Weights of a small transformer language model.
Size: width 224, 10 heads of 32 (1 for keys and values), vocabulary 4096.
Architecture: RMSNorm before each block, rotary positions, no biases in attention or MLP, untied embeddings.
Training: 179M tokens, 10133 steps.
Each number is 500 + 50 x the weight over its row's rms, rounded and kept within 0 to 999. Layers, rows and columns count from 0. Numbers have three digits each. The size before them is the row's rms in percent of the matrix's.

# layer 4 MLP down (transposed), 576x224, rms 0.0901, rows 432-451, columns 112-223
102:539517554492487535522537472435490561575388547492507434563566475484395513513500467432529537618440489428586505440466506488443493442390514472504522475570464417482471427444533543483467420517607566437509489495440486465545560439450496469577483556454535460553485535519563540451431491538509434506617448477541414516403601431521514515541482511558
103:464801523376563441458485478391494502519503522476496564543483448420486486510459490548527566576496530488522491558521501506455498452517465508544424561483454433460430483524500457494560532576456412570597544497503498533480506524541554514476565604416515507498492573511517492611574503584518506441449466512525485570477544499510427439413494435484
096:447598526470595546550559499439480435541518514473460460554539428496520586468546532444509525434506510542487480491525500526463523495538546492454527536509496547493479378498434421546432434474458436439438491481505473568531540488545522463497426453535468428428441540493512500491539540541408446440441510520449409576514556613607541487470477434445
102:474462538556574543505427558493501462443508505513533518528534483551567561498450383513494509469624390530508508553512523540519491562454524576508505439477481601566537468386388444513464439558549536508558580514571568496431528457572506482473552449496507543527495431468502524511528385576470505540423476442513533384550527502505467553461509560558
100:389491452584459463527533489440537586514490609609494520488561529435422504402541593492466516497479416551454444384428458547537444435523505514521576554487517460520482483526471509573547531560589517515449451435522605572436527506490575509603492463564426469512511456599481521475456551477498569552506524426461493389476512510552491528409477438574
097:418447612356506529555525476468484334435469451523519472488467512492530498490469483442418521472464505439511506479456438485593436479475550491499573526479496489525428504520519487473487555578396494544442632512485562531433552504514468524522515494458533546464527475498504460422542383446519522471513571504402475547518467448535444449493545559523
107:455602477531568529570506571453563516532523537508582483495508485517460461533571425482545599484434527546515475487409567557525457572544537499512501551473490437533505454396463507507454515478474449388601545579447505467573471480394523482481426443502612537430408470554478490578562477506439470443481540581527458541439560454528516559507436522426
099:504651464411584459505468495443452452530540473524521537422542450502461435575500485519544503505495473555529491547453502421543422576537444602467474575361582522416454522560550517534544524502613422515513543494500471517465534570487460517466410604466511593465514545445525491495575542492441535525502604451462469525638513491472449507437510594592
099:515501467531400485523467499490513464575403425500466490478502423466540541492466569542420413480459525472540389421525475526485587508428496495646578461558469582575513516552489466515518597493480625635512487452625512479544552428449529477448539443541590556468490521470540501500495467448513542504496592564443540514492426521483461541516544516478
093:499453515538516498471545441440475570466443516497520542457515455393472498490571476550546475475479560580476498477427562436544546510500510439438572515526429525509556530477524511551475505475491566588576405598523506571514516444402508540450429568455554549499580539553514580514547545496550554447486501531501519591496394441448531507518565494567
096:504589502518541535529463485493518461451516490531455540582470526475548543468501495471417420510452452493412402531593516590546639541547530515544482490578569449502464476634506563486558536531553535484505514498509511536519572506397494407455488510516435628509434547512611430554546461576544568572533532539471449460472450428579444433445556542535
103:549437524478476559511551596496429513509487504617380526438544560427529443557450542457494504464464532344543569508540456522511535505486458548478414492480487560521532449428491498457566475524456489479486484567486498541488498600564578501588512597518509409504572452558471445532486498419503389405492551501490492512413481536494546552440481463520
108:522567507457526534463436505482454446481433433514572421488575440536496403522509500509478515430504469456552575641571515540531491577554510482559451533492494491497530510466547430538476600469569515562411459463463558555509454450443423533495493568520523477537473478693500480400547561457436520467477504471578549527555547505553579481583465509573
091:606524556597457460511479533543503529466582486457506467496512371394509553466557554573457523460459456481444451444409558543517527549564472566484533515490436516513561503490483531495472449589499542490479468469549471468614565457471514521454559516546485464525564430424533449508422501499544476440498537460595588435548384467524463496559507482578
099:583471412485529455544533513560457490495493490527394478453462502418441532435529545519503457534482540578462423513456579572511475484465471485521492524378465465463529523498456537470452499521576587481475500529444524453432508508533453477500464523474547409474530475589591430491467473483422493449426461521515471443533442511582527458544580483540
104:486540512517502532538466549544485516502469452490565572549537496541420499538420499517526482397563490415482592477525492477436533565551460563455428393518438459477483423558442500398428556554419464534544501554464472540572459485474463469541577530527521564421510607531496410570567516489539484478449446506521487466411468467583560538450528479487
108:438484569433542472431486581508515539487499516459551408481432649509488528526471497491517476551515478526513473497424445429502524458453532458580563480457525475535500486511408481554472627518533462531543523461522501423501510451503443529445520520447448422550529516449610540468520438550535567465501565477482546439463465369527439573465490445495
101:448386487476422558511552507567553404460435501529538463511506438530496482543479463514569495482536482528525542516485442473552477489468469504488440443474561517475429591513515447562453550532456545529458569482475427511554509497561466518563369528498514457451535529513489447512553422400457543410552493482512408522473542526438556497547527547418
111:597404503471569476444511472418481373504489482438445442459499426424541490509489498423527521490498478461509531612495532555453453470502473481523497486426480507426501494460428520436498450480451517530448494433454508504561427455488510513520459509526546490478502440564503432590439515540440496572573542506523513505399514421503443533523442514417
102:509496461392539495557488523573444544546421522583459511576512415510485363560483547501550379531508500490607535504497460503436505565454528507425484447432457561566467515408432484532537464494439473655519480494520547550524469487594432490496462437540429427493538460482554533456549450457538535494486388457527545381487571483522507536522539500541
# layer 4 MLP gate, 576x224, rms 0.154, rows 433-451, columns 112-223
097:446439542509492539470531422392586496506491575511534529528587508495544515482480638482463508485535606588529479467426430567596391498503515494576518526448490455443558496386416457625547512523510500423509501567488522547502475593390534515479627575541435499416512439548593485492463484423508446457470538532515500521535512410522495532511438506520
102:515430560587500446440584448442492562507453525505479393486475490549568475535445497527559528492566578484579479448503493514495498506460364519446532566396465569535533545531547624512493396517510547618480463539487535586502510538468528490400540465518538478510554466469479483558405503421532531431544517529448491484430467478465496529518618440491
113:438531474495525467385464493423470499492492487547403463536575554427477463558502489511522514578521485507521455554426411629540504384384484489402605491458486556578565456422479562457453530527554496494435505421480488503452548420536453398472439532466396558458474521469553574559525497535539557542503479434511541428515523496423477552526480584443
095:501455408493474397547539482451503457467506518427546486431488527475532404538514541438504514523507505497572459500493572444454502465450463482490473577430442597473505491395528494506547532508499395455478499465423525498544454429494501466462467422505523473527485436493597465452441547443530532492489454522518526356500409451570468610468538531614
094:570447434495465449502500608433483504553419437524543368508562454453463508469410512571542472473463609557589483548470460520382527546512531551478447448476552457505458568507493581613498496526532439590455441502479407507402508439424461499447441576527565487475467487543509545564479435553554547570490536454603545505438576462502417469463436509484
107:485476440531540470477431394443508416482473516496544535479558539486556526369571517584430478492549519463520454568509487540527560499500507554432566429489539528593494472507466449664375546491511456492485485568510497472457449501537529496549461503418422528444521528477531597529497508475463471538462434501470484514524459507485458488543373532533
096:443526544548589497557516479485567623491507492535542569467523528436395490593551463516457462450537564501456437550422549434584528506540562513535512620374431468480411471513624538386468514492509534533522525500528538627546527537460417531498475434481430579548521542515507533571511551431397476501542516473486479526416456486554502507433502501463
096:411413405523483466552444507476558492483478415548449525491536436519529519487518443458485613526524491513471496563514501491522503539470458589493460503565387388530528376457471515495462567564462515537530459574528439464485388526586493541552478559513522485555433591516572459501494585519460493515484496516511512418426570417415477531469547544495
101:476456626453491508472533450430487590463510524518452495514501465444532438531457566489500450539499579392566435539491483568487506455527459411542538523444506485610468490546558574560544460464512459562406543530499493528596512495481435543412564438505625513573461506448626450606600494525461492485536488495466497575399530578506551528508415498586
093:475379463485547518473413554482439509409512530464472583535546518510475455458451543546423454507515537613477531465552440482485530482512526404486553442483477524459469524502513531477487505522535544441504474472508435479485426477422573424488531499472542579573572474492473489656556450479468398467545576536488481476486437394485425421567456502465
101:654478490455579474471406510522512539536512465640464421461502507468537523541492502509438591472515493465527531526490436416504568488498496588489550478490435534523526509434470522531524470552374539468467443495541450453512502539553433485463512510423535515542497559520413587453527461496530568560463509552504568460461512471509450455491547519509
103:534478536512379523457520522410565391527499513511508480592551454437530468455403519438453475516576457532494485482429500508578474374494502476592514507484485410585549556501456526513559553506460490543360477442551522445531548516511525563503463419465573560524461419628553662509618437471542502483521446368555522623404544529546542500418539448432
087:497459532490417485546490449510491459446601518485534501426420609533506482531497453463459417590520584517503491484410497490491482500428482427469492502554485453436506475506557570500465416458449455524537525528592408502544412465490473513522506446497557593481553471522439481578440588483514443493532521531477593487501699439582484415430456513466
095:436425532470554554410502482431462578372548483477507546447498451507548386496493601558492518535510484525482462503496410432512569517538556489497606495509584417499423512504491486549487514451544422567519510488507539549489525514428549475477605514438529508561425516467421544542482646526518487530530464501477444518586525486459510457454545574495
106:503497447469543409394517486487554508601501539510554507486512494450599475575454512463509463577534496458558404385487476560508479478458524640530630538539538482570524484493588430593566467514483509500528421518479561490482502534487537434441479475456455475499492427510484581540479525497539551530569516532487438492557558567546558582465497585440
099:536471506491406511460457532502582468489491516524485470560518413469535473570482539378546519484396537571500470430518416518529433588479498397607492517470527595468508574493495446470585436595446456499561505438493447565575454391398487562520429533460592489540513503375583497521519487490556502433511455483495502541478349591519466476544589483501
099:557478498459403587491433499498498591462567490518611466456559481479537522455485638471515503512411516572430503477483508539525649569431480543519470532561447503636463381432558480549482468475527572505463483455497398478548452524496510508462477449468511476515526515642597532567521475552565528545527502534453496466494487456505420499597495490518
108:481503480489512534632410547483545599438552545443387530469495519463471526516454522576429481468457455519567353487505514471422618508504474491589473508483555511481535552444520506495422449549587462547471529565488399512537504461534453573541493533534502520534551481528549528543509477495553528515515469480475438542430517513518481485421521440532
101:525542514455559462547524542570509548563405535426561461487457516448421451577479527422408613460574517483449576490553421545483522471535491485452510602466537504627547472465520450500536452442508413565536443487562551444494497459460439576551497477440462526464525430467426490494585489497450547460465433538467465426534537552413467514492536514509
# layer 4 MLP up, 576x224, rms 0.165, rows 433-451, columns 112-223
107:509524518426387450493472459441472544487416541504581582542505495505426444507413518473585521492546536568477486551520467534597495516456535442546554478536448545463463526507465543549542489553493493459566447528528592463423499475547483520479539531527554507447520410573518529555518445584432563400488550530467462561567434490405435513426551431416
100:504553603539457529514506497510491523546485481467548462476471449478477485512447554384570432480564515538505499455454467565441574585542467484487515449485519429424531459544500553513538452413501557535509399501560544541506538455441465580573530568446516522533629473459481539583455427506526495498514508532509605465483481427586535450511517499487
107:506451427454510444496538465429452693479435507486564490517477439491522418497527451503474597554526462499570540579510519430380476540551556536505485540497507399442476558552473462538561532472487482442455498455428538581505448486560426525481479373464568503519579402475445597542464467541540422459514461551495460557498530637588587467527472493486
099:482507482624479568507491499478512491572511436505445559483582428517392615526435434530520529410522396514456524492467529566478595502551476479536527463464545566444456466494426512471546408475381656483480499449439424513493559526484606494506432552530466475508461569541504458548591519474500472440485477451555506526502482592472523513516446484484
095:538477482554479556517465454487477470541449488495453417461508484552508569459464494494519538435517533520531462350463546394457547543513446525526534506469594492489624498483507559451451401495537550579402447504515429577619548518442509431506574490492522631441489536550525555476524511437452507546497588515505520509410512517437479538531517468457
103:591399545558461485451585521594359503494478510467455514466481522516474465455437423462535472386483511524576524419417496507472489558573549417557557517593415466439483374449552489487607474594509565424574502539447495446482597497426477570460571626452603502487535545575563493534503497479391558502465555574390485447538511549540476524487502524622
099:573466503510511512540489548503417443462516552542563514482524446540505550561525504538458495433518457478445511536512557468501512496458469453602477505494450590400456414531412500462469483561539498494579546490541519520473565484427503411488467591438587517480450449495436456468504457476492442530480532450423539476422526583587488523405482477500
099:547523508499524495413489541616432559573591456510432509528546471489527468442459551410569401418489572599563436402519498553551425433414440459557415468466531470515486570554565528442578529509570428493468499485500479477429654530561555499437524424535503492477537480519400494434471465547594527490508474455459489547482512575550582470457415540560
098:475489473527518466474370501516553453491530477547550469519480546543452432514538468522538535509456486502529491494472522486555501597536631542531473511533536527477482486570500500517444593449413513522510542558465480482441543475593554508526606574428405482488494356478569562412508576465552508445563547397566447504528506510542487504420477563506
096:538424519374462578523503443482499440432419508429588546377424557394467498482543506530455551474530573468556466516528506536461547509577458489493512574558434531541474459434497490423460469503508509462531442548442476461472510468463538441433473476457549547613528524502532522509568442429480458546497570496501428425416390540490549530488431536560
099:522500530462455498418568421525539529501451425414521503468432581527495554565448575497508507492474551367518525482523430473544493548415431483572551468498526498505418512496499474468583543452469525537542465448491516442518656542517571426569523495495425581493420461541510438495554506503511461610503523448490432511588465462611474441502567503525
098:541501517475518436516495521495509433498428486502429535486514549481525448524537471498492549530452493571530507513403562461501461504497464519525456429435460457591519525568473495495454588439487522485503553539520461579451463496530467561455527529482576592441530476561478486566390508516515491502372626430418452455484485489482449563545514485465
101:472549423412495498466447498459516488480511642566540467545457440461532537470527499389494518542421512580551557561510360457542443478472490517569548483568465581482545421490452524463455494465540386560491597518513602533481405490413506510521476532537446472513537515502455443441442493575510493507503492409443487648555536539440511454497452387503
105:461528536492520534471487528478401445493487566450607437435523489612443516506553554391542568523506494499500505587538531461400497579519509530522451480525479503483511558371437560439457549496566592493507548533483448508468505518521552486537497570426639506525461488496537446500517414509518507580464500458425510564503533465547532554512526566431
101:565578474505494379514653477546449415502513396469429528454482509457399467570519556446461516447613515493463558539511502535551496519562458477533397365548536554530545475473414499498487460482513589550486477468544481502475490495429529511514432510463470496471552502468469485486370502494512564501485545443473503474459421518533465463602533498488
113:518479511464564509527519499465485498411518416494467519444504578416527571504499536580415491465584472475490480584598492541535555514513543588520523566540453360442488440530584574512537506450490392461490525440552437492468521623492532515514593519570431505519571559471499532501446432514526459543432441548482495496622458456497521494580463466460
098:471481476474625526442526521603526486456484486489490516534533464520542534456501554433385440441493480434436494494464509434482452482552532538500503510503451477463479468512462472556516499592530500590538416517495585448485547467490564581560541373531565422569545525444455527467500559453480467509472528457516456554555546617491589446483483408531
111:534549482535532534562497497508376519531506485445465570493458540545536601520473511491566465522503555548498424478490501438573371505367472472449509496433529482514493476516534463587467518526482627593550557485472467483604415430500424557407520537458483523547518485492471501458485450522531505567475552454541467535554483420548460579451590605542
100:519467530519532372469520461526475403451543443464501452524501451461430581487469508484535454500477486547578534497421476535484516547587536532434439499567451517533601554419536486479512512523470532481526454472488563487495595468531573542474464428515453535473479452464545605536541466572435481472477596462565531595427544495463523549530468476495